Part of a small language model's weights.
Size: 8 layers, 4 heads of 64, MLP 1024 SiLU, 7.67M parameters.
Training: a variant of Adam for these matrices, 15018 steps.
Each number is 500 + 40 x the weight over its row's rms, rounded and kept within 0 to 999. Layers, rows and columns count from 0. Numbers have three digits each. The size before them is the row's rms in percent of the matrix's.

# k: layer 4 attention key, 256x256, rms 0.088, rows 131-191, columns 128-191
# q: layer 4 attention query, 256x256, rms 0.0954, rows 132-191, columns 128-191
# v: layer 4 attention value, 256x256, rms 0.079, rows 128-167, columns 128-191
# o: layer 4 attention output (transposed), 256x256, rms 0.0781, rows 128-166, columns 128-191
k131 082:532474521504508504455553499527525436484472566551537462532533535509509505548549517505492513492506467507417473485500501528519453561483464524487432432493488533542480495513503544526367478485506536
q132 079:529472496498505551480523562531526459474512481489500448467457515510467555476520494491480532425539515479486479452500490546516472493524505534533479455502369490488534458503544483498480498533470517
k132 080:535502486423517448530472473460527478489524442485468419500509504518514524483471512615536500494515472536550448432471469562537525503491465441564498478521475510503570479575521521394508487587490536
q133 072:519502544514477463528488421415515530506475598510485501505465448591470506462470539494533507595590479578536572503464503514528482532591425535490571522539514512447512400523468586490541529453436464
k133 084:543515555546490469500512557455469533509584505539510488455536514429489478485555452468495502495498522453618534606513469497462467499436576523482473522471446492468431523466533530527541441476519468
q134 092:535555470541534520469536495430549440404491475487514408565482534514508459520450475543519489468484537552516400414500476453549574470523421530488552509495537502517529554523513466556482528575512471
k134 078:464473514513479503501483460485493471571483571553514483463493547569603473512503505436492606465546526534482462550463491588487501461514465490512442500540569505508590466494503463462493517563520566
q135 073:545493537487504448544528435524504561505494576499449560488531457485479513426440538506514560553561455518517528490490569462506497583513443516442572494552532553489448444548434584490550523423510409
k135 084:470495505559476542515551499472450469547560502486486515483451546419535515464546503481481484512492518472557583535548513486481538471479609492475500544545476472455445498478531454518528445475487483
q136 081:501519468564461522471503468580439517551489472526490549420518520557491557529552429476461514480535450447496484495552517546482486423529510508408511538541505589552494551504477524448440471508529556
k136 083:432454468528473481478462581531461478530514528447528476565473529478545526534499463521588474482462464506487543533475540478567504483530475465449516530507539528488528475539445551496533463472533469
q137 094:497532559535474480486500514458544457509524593581478516541494466526483514477505562472464508529521507467462537532417523417532504548511426490616440490446515447467492435530463544522495543467419526
k137 076:541513454510582486453487498503461478481560496518495478450488508520482510500472519528506464401504413491535548582507524501477554480483565382425536559551494475488441511426518523461523547471445527
q138 076:500479508559442526412530434538510492514507498496403556483489479442430501507513491517467484449472539490555436499519457476491513532509558458502482475461480446513462563448492427571459529470555518
k138 073:510483503576511522484508467480543542451515499519473500479508558561499473507505548463455483509512470507476505496464466527508487466449452503526481427531517511512543515546523548481484518591580577
q139 084:565469472547535529548504570492528511498478529430505523518437470459547534452492545474510470516458499495562530505449457451487484497492433486574477516476526512477522455472491559513567602435437526
k139 099:532517515510494478464502500440474458511498501556509531519494478435508532516464506542428489510470528452450522520523504496465457520429609552425523536432486493518495539506549527509426489523516507
q140 067:557508492521501459530524538512475524564490432454417543517567465561540615520445472451533485523512512481532508556481524509533485500514454515534581551563569528509499447538481529430503533497502527
k140 086:470474463487478441500448576503503436483487522449482503487497448471549474482537455530521472463479475541605495546580444463510530485457571510532533529536462457452482520489550478460466515471521524
q141 087:427518501548410492522545461520508524604493460468538546492499503485461480550499455509550465451444481421476537552513459497525548506526484506482475460462534428467539538435531484546465513505541544
k141 068:530538512495497499446520461544458516493523495552522510447430542483497513488533491495511559515486600479482456459508500536453513475560445466522474455523510507466565520425457464516494540555542528
q142 086:497483451528504533497474504445465499438478514484497502466540571491508502464539450470531497519538527551562546479500449474463513471535535473507469477512475474502548543552497406455497505488512501
k142 086:463529420451563508481459470441491418449519496527501514439524479495534566486481539536543545567440515427425490450507459522480511567549450497584524521462493483518547448603493555519588559431556453
q143 065:571431557580555511446534509541541540451472500450498393507475504531475469543496488495508515560519469453454508480509529511435548487495470551546493478388445474457515463540457517515493492492516520
k143 126:458457461479463564566457536496488496410477481505463543470491469559519515558496447537417485549451567473563483477479523455580555460470428452578550549567533457481544498493475461507511545493474489
q144 080:496470524506514497523522508504517498425475488497508553466527517491571487526532518486515532504468462455497535540540464439503531477460496599507552505484517530470471452484488554451549498500440468
k144 112:480500492506514506496490447464513441410502476464512535544492463454487514537500561476489469441452648454511506490498510516486512505496469527504534508422521412477511624496528490602463473514556521
q145 092:552488491568472496493461468471481534505537519517565526455503574530558515498586481452469587511472469553506543513486518519486481470530519465441541499522518536529470481544415436441566508487516499
k145 094:505545470578476447524498536445491539518457595496526488466537472462500461497471555476494480479474531464546500549484521535499492478506547532444552573507518510442532435497506472494501525440518455
q146 093:493545491480515510476493514543498508578473440584530541438501479487442520513527470513477504504474529387528515501543541508505421493474516469461530557611417546495424452589541449496427555539489499
k146 106:579537479479467545483489559520551444568458520477573558507507500506504532403470498514502484463551456489517524548520499523497514490531589468465535543497490479453557476458475445512495462460509496
q147 091:525576585477480449523525562486484485411529505472445450555504490478502510533548515420499478480401522473415494513540497507573527541486456480477462550475539489542475535524424543442529483535597516
k147 090:536517515505419488495463516532470572566537510533483467429518571500504560461508545501451513549579472450522498504492543535485487465495496459598467447521472460405514488430494477504563512538509462
q148 092:471407452553529428498466465480480439505472481483508407509479421413507544485539425501484500509466445497503425560504476528485549461493484430506480570479531451437501465466534467499516485496507518
k148 096:466476458423450512478502504519469399490455485470466517486476504411522477529476493474516511485471527523405456507478467450474542538572480480503497483444518513496484520480476511557515455535472493
q149 085:530575517481381493535491420482508485497507606500581522478491459423529487492493520488474466529442491469547511543487548498540480440494518486504497535516506526484516424482477444464530537510467537
k149 143:453488469513418517502467484497491531603459514567582554468537514478491495515566544502514509494451495480517524547478494554494483448420541498468478471510542525515529506492515489566521496460519471
q150 106:549493569480512545496463457467558502450536537519473441510419494446522494503516558492490558525494563497467530453543498464538481566507487518486487500464472442523467445560477488533497467527516523
k150 152:492509521489487491445487430552485475479511501541549509432599487476504481475515529522471496517509476436442506538520486542480451467519537500448453508459478521500521449495503524573486510495494501
q151 096:527548491414450450579515502531508562544516481462444494553477485527519543543523463436505490429483480402463543518496474525554489444500553522514518547557412560512535452513480527506520489415547583
k151 095:499484522428500510490459433520474432509553467467386523555468505526506511545484435485391464492490391534478567602521527465543542516473514483427501519473496451474533491442548541456511497512445494
q152 099:476525529516459513403508524523506565476501503395490465437425508458524508549472545515531515489453525465407475450526421475487491513452513542521534483526443538414492536572543503567420469518482481
k152 093:436543399498563487504511540487533543526463433470413510509497499591519480463435500542528497554542447544481546495566494522491532446486470493493557455445512511536459492518449541458519499615567491
q153 085:404480444551486580534443500472562461512514581495508427498438524443492512472534537484501458514423508556477508564447458507506510462436529447483490517512535447541428525570498498459535545562531493
k153 122:538491481452486551502477512546419463546459542469508554534503524519459554444527464548527468510456528526533476415465479505530483503565445514538483567483508482495484481500478429467527443462535497
q154 074:597492505522515506518493468492439473595526424498485534511504512499476488462477452475478520452475438486524493551542517531519543437496550548448524477573504575529484540480482512468468486502484517
k154 104:449485452562534486499507535491415525512506538526508492455510477453572502519484510576530477442427536445538488558554485455420536569493510499497527489471512466434519468481526517517506434400491438
q155 088:511539498470475431489501431531506460529535474479477540443482463459509558454466525546511417505501484469479550567438588588480447584431491454475517488513500541476435527451510563491414526507551488
k155 090:507493538495533519516622524590559488546463479523550532534479490477539561500482427441512543508479534571522446481466586456499537434454485514468521473582485507507487542490438477528459572477433445
q156 228:555525508520496571503487460525501499537503569448495543538482547563464484474494451500479542532517509472524440421481577479508479550532488511490452538522499465474499469545419475523540491463520473
k156 145:539512479585466510493487466524488494598474474479580507578575488433483510477496512486575505507506464480596507541449488476488454449497515457383472572514464596535488490511507471465487516508540487
q157 093:517567514496510453476489518571500455545503447469591471496515525488477523549514561502492448518516559492532505587515498546448523473471529438399485448533516585495464556442476505433484522524509549
k157 133:473488513526490503469474479527474438493388513540522572507532478488526414479501485510560443531493484436542513512526508510492530493536443518490474451456486498554561444500470415482504471483563544
q158 078:549437490493457503475495423466493473498511525487451536487509486527481495494450466436476510481451467466494519502486484558485525477533535531501482562566485503544453531470470494434568464438435493
k158 118:545549497452527470547484466473586448462549486513496520469546501494528574505402469502510473471505469563525520456491544504576495485563528580539502537576503528506527477548476509454479539504458474
q159 083:565472497539551554548479496497474499544432429488468543483558489489446487454510486490475517473470470550481392556499451489487544380506472503492485423487504497496557538550485520500513560542498557
k159 103:540492567538551481504507450444516505526439477534510514496464500510469543480588435480472531505511535431456483549484415535532537473532469518533574523505479534533515434522505421512535473466538544
q160 062:536521461487490489492523501521505489463447507498540518497447463496475464498497503527505462540491489480466469514472508526513538466588513558525513500481502509484466480488535478506508496575469511
k160 076:553478529510492493507567504464484533481457488529569497541590514516523578515549475532604506446455556527509480477467521445488499424408439472485425504538497502498471500480575504499443487425479484
q161 088:499525491480524467562567479481524477501500485483515513472412451550471511499472513543491465539481436498468482532530518504520515450516536508534521490556456527515494557433545492467476484548528510
k161 084:429489493543443523488508501544495540508472526515444523558474473525520499585510559541501467511456565505419508459537565396484529539514498507467475502451492461491541473485547578516467499532459493
q162 063:499517538432481566482497583494537542486510551545467485524496496514526516459512578484519543489490565443483525455508495429481532542508474479472456531486452456508479469548568483590546542509451485
k162 080:495521553438495475494539475485408453505536538467511498489506460424490539506498459504493493512484468483563543538513549567539509503485569515518487503508420506464522482545465502473501464485477548
q163 089:554459448507462452498516486422537490469501490522548513497529510538471533468483487546537516506464478517498522462514429587485552571583510552585488472407535538469475442545481452540531484496474514
k163 102:465479466507520431442481514526480526483561501525469503435560486505506537503494535457458477452497576417456487464484542503457472514520447497529522511447527396526484568496491514602554502509582482
q164 213:459479422477483388543543468532507436507512437531514523468575428475523528497499527581492492463462486509471475555531451566472534503468508490523539465487544593525432547467491524508466478587475479
k164 124:510507510456569467536477543493562482460508503512447473513445479477517446464482574504476591524513531490437423476480432508461506506519490516579498461403504490535509540476562581549449523546503398
q165 091:507472543429532484455497546462566540484476519497456469504447496537506449492526567463491554502517510448482479494461498442510524544512475501537459470483481438440553428559520561539513568453470451
k165 068:617570453497475478482447456488454450497503499494464494457535509469553489476563482545495512508492434473522550473530479499480487477472579505488546546520429464477419487483496459524523486448459485
q166 090:568559507453498503483510534441507538501525490432505504556566518481502509512502457497486529442454473529478515519488487455467483549471474530537388436404537507532523501498450411479526494471469490
k166 086:438557501485438482525468545569485538496507472492402531496550497530519503532506497373462505534581522491440510504518520468432539431493541447462558440473479492480518542485518548406532477578596473
q167 089:552465552483540538453487532507554534505522546500452466528438493525498486486543551480521502512491480430458479479448569423524525542543473489561430498453482431447520489518503519502544547428482517
k167 071:542498472535556471523513436530525475438571483460556488494512411471510472477476434478468551424506497501507445486567468497554488493460500431456552510532513441523456443533472490472502515451460566
q168 091:543504520458460481502528506465499514509488587503435494560443410495461529452504522526575462571511454527522511480460468440563530510518478553552491456484512517481520457522459573449525446480471497
k168 093:487527511487456436515488511504470512534544505508452539457451549503550446494504546561452505498538492468520562502505468518450472511477513506502561507446510436489444426480524457479532500568456481
q169 075:441510463563486521480494517544509475463481441447555472478558511419513459567508456490479448470487519471489493537581489540477540435447535460471485537481487496489489564445560465515504517514554518
k169 093:531493507460499529498516456506542509464452482503471506498513581544534487533546508512466524577467501555431482399458476559513485539487406518486434410513541555513566526552496529501438490519543565
q170 096:472567547513474545525482489444539544505527512555490535494448521539556552505487545523455534535497550549463549499503467515436447537558480494526504440514547511481556431561447447503534531548500476
k170 096:492537507545479535524509558531487506536507486580552527493441387452541494495573538487566550492481555476557528575481441521524456470519565516483528553475451485512478485460478467543498575522510502
q171 068:482498505541462504486503465504521515470494500508575457550506482519528487534501517525507496510527502442492447500553538512458558483446475423519483516468434490540459486459536412462494535472537530
k171 116:526537529417563443514500450516511471433492500488511498470533496594491515558429488563493568518546519550401496500467492496456482515475394527494438494462546528486518523511461521564483498543412480
q172 088:459423481483531511522533496492527473450539492417571503493493454417495459439530541539525533549538485459484506588548500477452506575521501542552512429458422491506441474465539540499456501480454507
k172 081:551513548537566555517489487469565448445426422501532534541480501596493492491463462503462495453474458554492453458486453494442491449459438500514491478555462575466539583457486506419453560555503517
q173 085:551508504518500520482439506462450539536512478516557546474526533508462553463566413451480488513497460510578500503530509556479482442536521507478544496527581567557517527494441412515518554488530460
k173 087:565470527519512481520522491397538440528457562433462528532422530453476510520436547494529481478559510462492572523512463455530515533449581495494467531492481515468505437548483477442504477460504546
q174 076:548485560502538466436420567462464523427549505544493506458530503529486507464478462425511559505562532574466571447490524514576428516522416505491486471572494544479508511569562581482505495487481477
k174 090:513513492456447494520502517496470518589580528504476474517503445412508493488579527518520502487484516412543496534557474489479556437477608418507505494472473467492496485509494498427550487449474579
q175 086:530505464495530497451530521476524490501517480581492535434514453516580503525438452544546550465512571484509503518521478551501491582435584537571511440535507450479524526517527481598500547546481502
k175 091:521551484441455485500548472478462500551453511457438583493547469576532480486423483498598515552447527424487482505482483540589494568564472489552509533452455489424481455549485514466453545446519511
q176 078:469497522458483536529581515451528460415510539525575496479521476463490413488452580593547507509493525508495485498559427496477482546472556545504470426469371520483553426506540545515505492462448454
k176 095:530455490515501512473488541499512548544464455485529478437509512474543482561488519398496543514469560452417491440471512475480514464532397488511496482441547517489520549581405540555534451505482468
q177 123:543512529456483491472481505448509509511486571504462523517501481541540528452493546498520560515484501491484515486443521488524492525539541526524500510485530479501492402578470557513571497497456498
k177 070:518493476441499522542438508434519497495523500549515524550488462516488550515502566500544490498488469474558501471510453496510439517473595481478433588500508516478425496505548437495458481480488507
q178 078:497467558489488509484544521366472431410505556532509505556594428487474557422501482496518462475454455585536554493481503494494490486469481476515497468524571550484593488573453472463506542453453480
k178 103:473550507595463495499539481473458539479539499568528514520498562503479498452442443501513526469536459602496543495549474542508447556540574522530478480531461512512488496458520477501539505479555470
q179 100:586511524457495522506461484525479535583474622579532515523510491499526551488478532455490534513490494453539526517446568488501505493504562499573471465509471471454504429491376488507468496509469539
k179 126:440531446485438536522564440470442578482552511547546456495486520528506518459460552564545539578544444451434495489472531518537511607560543512515477509484512444483527436528513453581503511532513519
q180 122:530476416546472437453523501457524475524492502443503506518508451484535484501552492460542499577468453507468521528441428472477568462545420501446533482498506546506437589576510550514463525485506531
k180 066:517532534520487516484471463538504555460449569485455526507557518567503480485484410512433523533455531506482516484557540556522566539478451490556534451489461495481519511513462451500559492499453509
q181 077:500529457471547545499448519452499497476547452508543487517486551450440437479529453470469484474489445531509485555492523488481471452471467607474536472601536522544521532416481486367484579549535451
k181 096:425497479554471485513521457591441571457379506495476523503490487441533471555495530550558428485531472540557426548464460498460483538528501519496490513484454553504516547461569516525497461422566489
q182 082:494454497526531549526470538481498486483450459427470541526408467525495504508479532450484423420563497453447454478493432456449524453508477440485494539454495500439543476504515473471544540457511538
k182 120:452516513493512528548497567570562505418534429507519500527478432557568539448488467476476410444534517559486582532473538469466413437496471521502559521566523526524467537545522524466443492525524484
q183 091:493449524551518477547467575550499460541529433564515499468574529579482491576464492508531474478424532593474610580456487559473468452486478516562495491532498506429523545478446579492504529520515509
k183 116:586464468527484491503505482481477462496530491514543486555482472522464527560513488462549527433525437449529434539406452430469565497457464466451494606504494508490451563582491520516466490414489515
q184 098:527540521491469466569468497489562503427501437500516516577481536504538448537503527534506498467451477547520497481523509481532476463479449561528575481493469522508497538568441459480530517502423476
k184 112:461546507484417510474534550489509494518505586539490547499502480504464508477486521534461470521551469517525554540509527516574539473461527484488527430516505472463477514402482483500440558552457496
q185 087:463417540563504518462472457499408501474485515521467502540489468515501526487465486462572531563488411479504447469413607504443517499566483450519514497468532462479481494493485459524486517474483461
k185 115:539480515507485552444430379502572466475518569483491485564468496464458484410530546544485552544542476511400477478483487436519485486513501470542470568464524531502474505500505481532439476429459524
q186 174:434528517516523521478519553535507503463533470525496451539547473489502469516543525429477398464509474572511497531509450505477549433476486510480522467512516551509435561461489488422509510494461484
k186 091:605513529493441436506473501454472498448439512586524549440447572574499447430516505524440557521544491498470572499558517494532482501578459524497526513473509434450519446514515417540503468469499516
q187 066:483463516555473519503507436529469451519498517503550524487494448520541455503522578521496541473486537513501480493462413531486569528468510509473505465436488506533485448490463616517534437537496468
k187 110:553493491521498477486499476521516451481502549486477485418515537496531539474470471432518518509447529492548516414482523471596488501537400499521477479496537475520532486553440494497573497507485507
q188 089:496538496554496474440492462472431505583461564472535470467581494469500542447487395470501571528518536505507471529459556539534513536407507485484509522506527415506543486532458550544494484403455438
k188 103:462502515513485585460496523468520508499527556509500496483478536437438513509531492473485527517514526484453472503547510495459448490526542526510489425545514501534492452422506433520484439511450495
q189 084:462504537508489537437559471505527508435560534593480590526476516471488448486501568480490446455559467548534485538535558502534402451521534399511479490608471560477460526502476441480483511525491495
k189 119:521545478503445510520472503525467435494528493471507457555490464412517524431518524554530556501526476465464513521498468466493560461562512517486503578447489504553579431493530495454499503459528465
q190 112:450471483504482528446510490518493525491549496474568427463446573405519519511525478533454546472492495455472531478501473502516503520497565467506556572477437430494457415463590513448502492443529504
k190 103:549505471542504515444506410433439509448463510529544485523552440492497446484489503481587422488518406492500459414513500495505516567527459524474499483475548472463497395492488490472571581454472489
q191 251:455462432509517475486509566527522461464518414430484492469502488448468484510509489492464435456509476517533513522525418508501534434462477479439545485560484608483512590491592545469466523506521522
k191 153:411543502497500500454521528568540465540515465456516492448527448430484584530504430490521454439463524506466570541546513487556501446472528514507544468535494516584471488546465454506522427508483500
v128 099:445501495509507488489477520499517445492483471487492451490535530496519484503492469522529535598498506596513504469483540474530519425478495480467548528551488474399448537529552465543546470514518517
o128 100:498460534482491479473498509496441478493479521466476501494514459482530455576495544485536517456508538474472485461431499449542509516532458549518479451487487447440444554592489467485457592487556526
v129 102:442610537503444526498517512456543495524495470463539517528539458478553559545499482611467502477539524481484479555507462498509466533499506506498563511529474539587481482452486484557464561520491529
o129 100:522479485499515503475484539569506526486471563568491460517501553529515463550464489526431557464537510454512515491426486544453483528515675543528489540516563432552521502556395574510497452502462511
v130 092:462518494479452508466447564517515515605532440455456480453474436493551457525510470527493530448557489534492511518468465502421504446534551519556491448507479423453566513444523535629533474502469467
o130 098:541499518562457518471550500494538491534497498470537432476554540503510442532477473486502530523540511477471497482544563472561484543551469561555433436437459493512465424529535502454535574415518508
v131 099:504495451469519498515487490507548562496443480518495550433517493505550490555558417481393538516512513586505501481540578536536486522450495536549505503514502478587522509534486418418483550536507508
o131 103:484504461488515517551545494415410421559479429551549453457502514503508529440493562526532555497512508562524502544471501463490535496470612540547593510509453414467497465400480566555501496511505482
v132 097:482535423501452468530490541479515558516462450484453537553478510558490511532506452487493569470479508593491475551579499538449461505436473532558469426395537493519565518520525487509490493471566455
o132 094:532448496543492535427572476499506519573510481480484477495568509513406439461492551514497521484563530490527450511514495476481517443469523450486499535526505543502512593525505510511514456501489487
v133 095:543514473565567418478504540523536522496454469408464481579489450501498542527547544459486509494500526432444459509509546464512541451529481472429449486453473475513427455518545550502432521476513476
o133 094:566466565567524456465518399457546550448476529482452564490463567520482450562515543431490476465545507488573460481567465500508478504504419440516537491487508461463504510587524449495511480460516490
v134 106:563493516525433519508471496515430488490600477506492549505529569487501549553528540412462509465426475448483527527520485488475399504520551469554497516542505493506546478476479478508483416498457444
o134 105:522578489522503502448542534526526514473469497465451518492568448476546486508486459469534506485542463556462503483474445498493507473470495474480475544543561504503518436436485458511522510453535578
v135 106:482507457502443518518481489463514492490466555469481529435449393519528518495510483508518494592442474508492541570485466516469543530539510427509462476567470535444512506443434539587520518421404425
o135 105:447587475461465500531533452504547521482460498420534492543505475474466475577544567494486445529558462502484520526574502576447467482474437454494540572523522543544478547513478504409517493478501477
v136 097:544457550487368621508520447531464472469500474547484477482490485492487557466445454506484547485519499541513506442472462532498474497504504490523509448544508471455527499486430481508536526482483394
o136 097:469610492450446531492497598395543490508572543535487485544544531487551511557538493488509477512483502512446506597423437503465480456574516526486488583516502463501536485434503461508555533469518545
v137 100:496413473554452475428491568496504495484497456535465469533449526552500535470472476484565503524500533440493429499586574553532490570483506496523507541367489510473506501458562467498517496486444506
o137 099:493493494521501502531575522436493585459530529463471488546509591550535418564547479594520486546405496559459525464482509531483429479516517534500492510435561411462484532456435538510532562506427530
v138 092:439525515512444511525505470482468448539537496524528594443569504524435529528466520530496549513520528506490535492553506563451478500489500578509578576512552512541459501543452510458584461572516513
o138 094:475529455482540459548510575508470471568542501519478451550486540523468546570488487420488497491469513510495505530508449423500534452455520564523510558543479480546574536505510539376522514557491426
v139 096:397570517435494499461492518485438533430501542567479492437470523387433473472447547503500491498496548463567472525544476531507452547502504528489431464492498517458486484506525551491559534518500570
o139 095:499515496541510566482485576453501521491507458460543502499414550556544524505477506453532533558505469519467493431516513497533513483524406516499541464454463525511560533528524454444484483490468476
v140 098:529510506468486464479464554494458419432493511480468509479484479471527514472499495572425490499469455474516477442405475540549563500554494496458504526575518515460417510524514471515506485529547502
o140 100:500521518573551542494454534438540564421494591467475440500465526522483544525447487464528451470502447480442460561485443431545549499559412449510508498507535475442514488495511428472482520445557443
v141 094:394513508526544450476537468509520496500433551498543548495551520445484488519524508509492508469481484470482477614536522509410502488499490531543504545476461509576559468593463448476446455479471503
o141 093:482549437512502531513500495580526459514544432453457533487456544569512505507488480453492524517467462480521501488535463595559537505499606544446548494528559513551559549508516479519479466533502510
v142 095:525505553492480507490500477455472493442534508455456543434496505446487615538549409462526462498559505511425460432444542446563479439504505505465506477500484531471441466594459510493480492446552502
o142 096:558560503512484534489465461415532444511502465543514444539428478488497482503431475538493489524474462499571495580521456526511499534550395516481535461512448533495528517513510436509532530525391478
v143 095:527499462446523491456457485496486526519508551485488566407480469482517479490505488433413550519575553483583510532493518574572543508530530420492541511584467430451554470498539444517453475453486525
o143 099:505559536486471490477465496478506495426494535467519485507474473506511578445527499537493487494467485480504553487600520506515466463504405488488483494454503499447532380535533530540453550495537516
v144 095:458498512529561501532497455515564540444508522496406564533466502531510541514444516505490469457543538528511503532510488509491483504541465501643492493430509415402513489439483437528493530457464485
o144 095:513529517435463570486505481519454507530497506465521582487540510478482473505542478514482527514516496477541503496470587479493518484472627461477511513509450497521462535425506526552480474520482510
v145 108:506445591454441544487459512518466503548535513482508515440542515534437595481464538480455480552490472426523503498434511524585499467468511464501511466535524458457468514491558438546477478509512452
o145 102:507467493502507482542523482448525487474472522487477455479487488481455515452477455489551490442490562492475493484519498495496463485516421466584470420507483514492505451628491467431483476416482514
v146 094:500491455562505492380466553542471482508486498487521404464517476470491482515514551543569533503482500476484488523514513540545509460505520455435514517548480497570454507503526544501502523528480541
o146 094:505499566509473469490484504467544533504522507498472469448416498499520481538493548473504452449511428494482495459577495494516479483541454500581501436425470489472499432563518472522539512462575507
v147 099:478521503527436432518530465469580470543487479527446488477489513444472484490503492480512556489461487480496507506545488526417590504567489525454547455542542512488535482508423507506588415491461453
o147 099:485449499498546544549478502522459449505515449538506490513534471384482489456455485473508474479546535522499518540452519470428511494524530461408489487413529529572445524383534502540451442494534453
v148 102:562471506601481518534494471468468525415458533477565431434501505528569479518494480557502488521464451486498497508485546409586498511474516491559456485417498535430472507460536474482532515493528518
o148 100:450525517457512506487514525471521444514485490477441529540512449519503531512471532493491480470489535470452464514438448497449419570505535517505502511527477422532462547522502482505496528537506538
v149 087:553480545499507481487495481473496537580418478507504470519436527521495472505544488474505476496472513492529578577477545466498494455402466545540554482454547502554546516499498569434511542457442589
o149 093:489467428464562539503506529540495485474470472482529572530512512545568522478560482557486471525496527530474462530528496518495498472491593522430464489575609474527489582472470535502432460549472531
v150 103:487531532478450519500486531462528472473506535479374520555458455577493530541470520428508445459434448508470590608541511510501553450456512531452514528472500458470556483479500527561520497488459549
o150 101:522496452537542485523513460459448466523483539452458529598542518522466515492493477496518433512487483474522446554491465497515496509456505555528459511455448525596522509572533496447490536446556478
v151 094:485476553524575475536503478459467480471571477521465590466504543501389493523519591446485457542557472490475537518442507544467508515514516504507453549465522462502424536425479521475500436535471506
o151 095:636487527508503453533488509512471515547485518530463497532480435471493430479529499448579545550429444495601455482484509403558493433466493490546486479442407561497535510529486462475487539455482468
v152 102:444497489453554510484505455481450540435540601506505532561462507516471566495495547503538578571503542445479509444454425478471411551560492436510482524490494491520495472501488505486413519519502487
o152 104:566549542533527548474468505490507453480514481417442526484473474544470500462515504419473487498514523512516523522459501476517574459490592459530512471561506533510444536460498513509491493510565516
v153 086:493496409515446456497532462523512556519380462444516466453477529457490498505479505562447483475585490465503514534480515466589511492508495536458472520522496504483487496454553571579514585595480452
o153 093:459487490519549542482528502473477541459503470495528503481475496523508517500496545525515486451496465497470518497584492503489506525520547479444474478502535462457534475481553489518518530486514527
v154 087:456465523504460484527501523514482452509576495503493454470469477524557432522457522462606609463484543493490442554516490548458508538447487507391531529490487543565458468501537499440484533513526543
o154 091:521434446527452407532493492475518499480475592515485485509484497480467547514491473479522460478430513511465501469430505506518440517493429542552543527484485534492504538516477480523486506512437458
v155 106:565574435539501509468536553484506427460563479558581492519484514478528484511513485477531454489451472479485546510500495451622508478471492509396527494511491532506444506505502487445537562546455425
o155 104:475431505498479450537472458506522540480488562520513527495475531470493508529455553555458487534508437555515512454492479530480510491518415534443459520497565531422516488503517465496511485524543528
v156 097:482481529425437563464505504512466471482548486459447517458515476494384523518532478495516429526465459465481424432561446548483539565508501450475464499583487509498446522440449566493488473513502481
o156 099:540496468570523436506530602462515519491493572528412398526484471492461390544451441453537512559535507485488497501512481455607469464516511591492533539498435521473532498509456510503491555488406488
v157 104:458527506555505510504496528512413488551500458535486428522475534524488498516449454530455483436553470544448536511512514470568521496556463421461524481485516514496435471481525519517437476510439573
o157 101:562482534462492487471478506413500517459495500512485526543483452500571466530519543454561521481492492467513476410496471587501556488478533503451521525498494437459529541485463525516541505572514436
v158 093:543531519478410529532518533561416514580509533494494441499435473499484542501518504487501494474496539516488515549430499431573412501481519476552525451504495485489576523475462513512447536453500503
o158 093:513501475513544505509488529519539460490543498493492518476610459510492411509506573489502539467494525515484468540500442552514502445432609485564462515544386480528450504546507564464492470493493462
v159 091:488510497561457508419589549513456474544467467496488507452545531449467477453467508540486519459530511514476434511513451546499515512545539480522483496492468508567488456498481517464513463524515514
o159 097:483532557517482475496492468473585538522504500479478483552432523514537457634484573482465465476493434465462510463548493498488478492518434479560538488464444544513510475515456489444532486426509521
v160 103:568541457506383452518548474466525521473556523421527502552543478465508499507434508424481556482509547514477499529548471418429540454546519522477537496466506520571537470511437484533497492495517486
o160 103:460537502540486520528498459473508460524514481440520529498567506562534544517450519480447508465438535496476450459483446485530576465431403540501511487476605538484494494494475526509528444527575496
v161 107:504512556513390537490512446443515529538457482450446486507411572447527559442467491491500509534508441455475482541507533442454542481509510498453521499517483532515508506528461417544503474476472455
o161 104:556500535483516483523512532496488497426546461528489504550493508451526446544493395490481442475485507497441505510547516525531480489546504529531487528496503412529459498428513487418571509464509483
v162 099:498487435428489442531557468525525599455506517499459506492480565534521476511480573551522510562516533507534515456489547418500465508502493491599502530462503503567552525523435484564522454529533464
o162 102:507546446517554489523508473522444417494497462482501541468525446525501532464509490500448584429535539539497444571479495493501522525491597535519490548501494498537497489445585586539513500556471469
v163 103:531509494599528486479442514490445511507571477539521417489450506504477451487550440392475396478527523393449496502536520571477574477665516504562472493500458455482499490465464596508520441562428475
o163 101:533559514475454508490506446473544565479537487458523492460569497505546493518496503500495561554516469534495515561474502445569491615551468564516479512491424533447429456462492496510527545501509515
v164 094:437449476455539513545454560473528464484523503512466555530496553475483513501504441488446463529438512476405454451506510542487480486492478492404531498438486467527479459571433453471407501530482464
o164 095:527558523550533391489545479423405498527505539491488491548462510551435478499426487500493531530517520537516561515513459511566464512489436553482560488515457490529539469504521473549518478512518478
v165 094:532474470517486572467464461510530473514532542500491448523513549582484463551459531482558557486536444545522510579473514497437524471468498483555527541405484531565482496540466524529521525466484558
o165 095:504490478492518524491546516523556435526456477492508497488455497505598490513592502513502494438443501473446462490438479551515531421470430456511481495502603538487546583487479519460540497502528588
v166 094:520368541469419518503470476560548471497436430555487565497483495485554513493447556527499476487466508431536452467491450494470390502462493494545518464487492412472457448519537488535424480536437479
o166 095:470557488493497498524564535352514517511508456544500487432529608502451499516473433467483494465496466493435494538530481538550502474526532490526483443458461477466550442390511464500487538558504543
v167 104:620523526537507481559511502534413526500423480567517495450470436513446526471425501482452493426507426512621533439510461484553489463511477486480461505539457572477521479605504567504398513461494477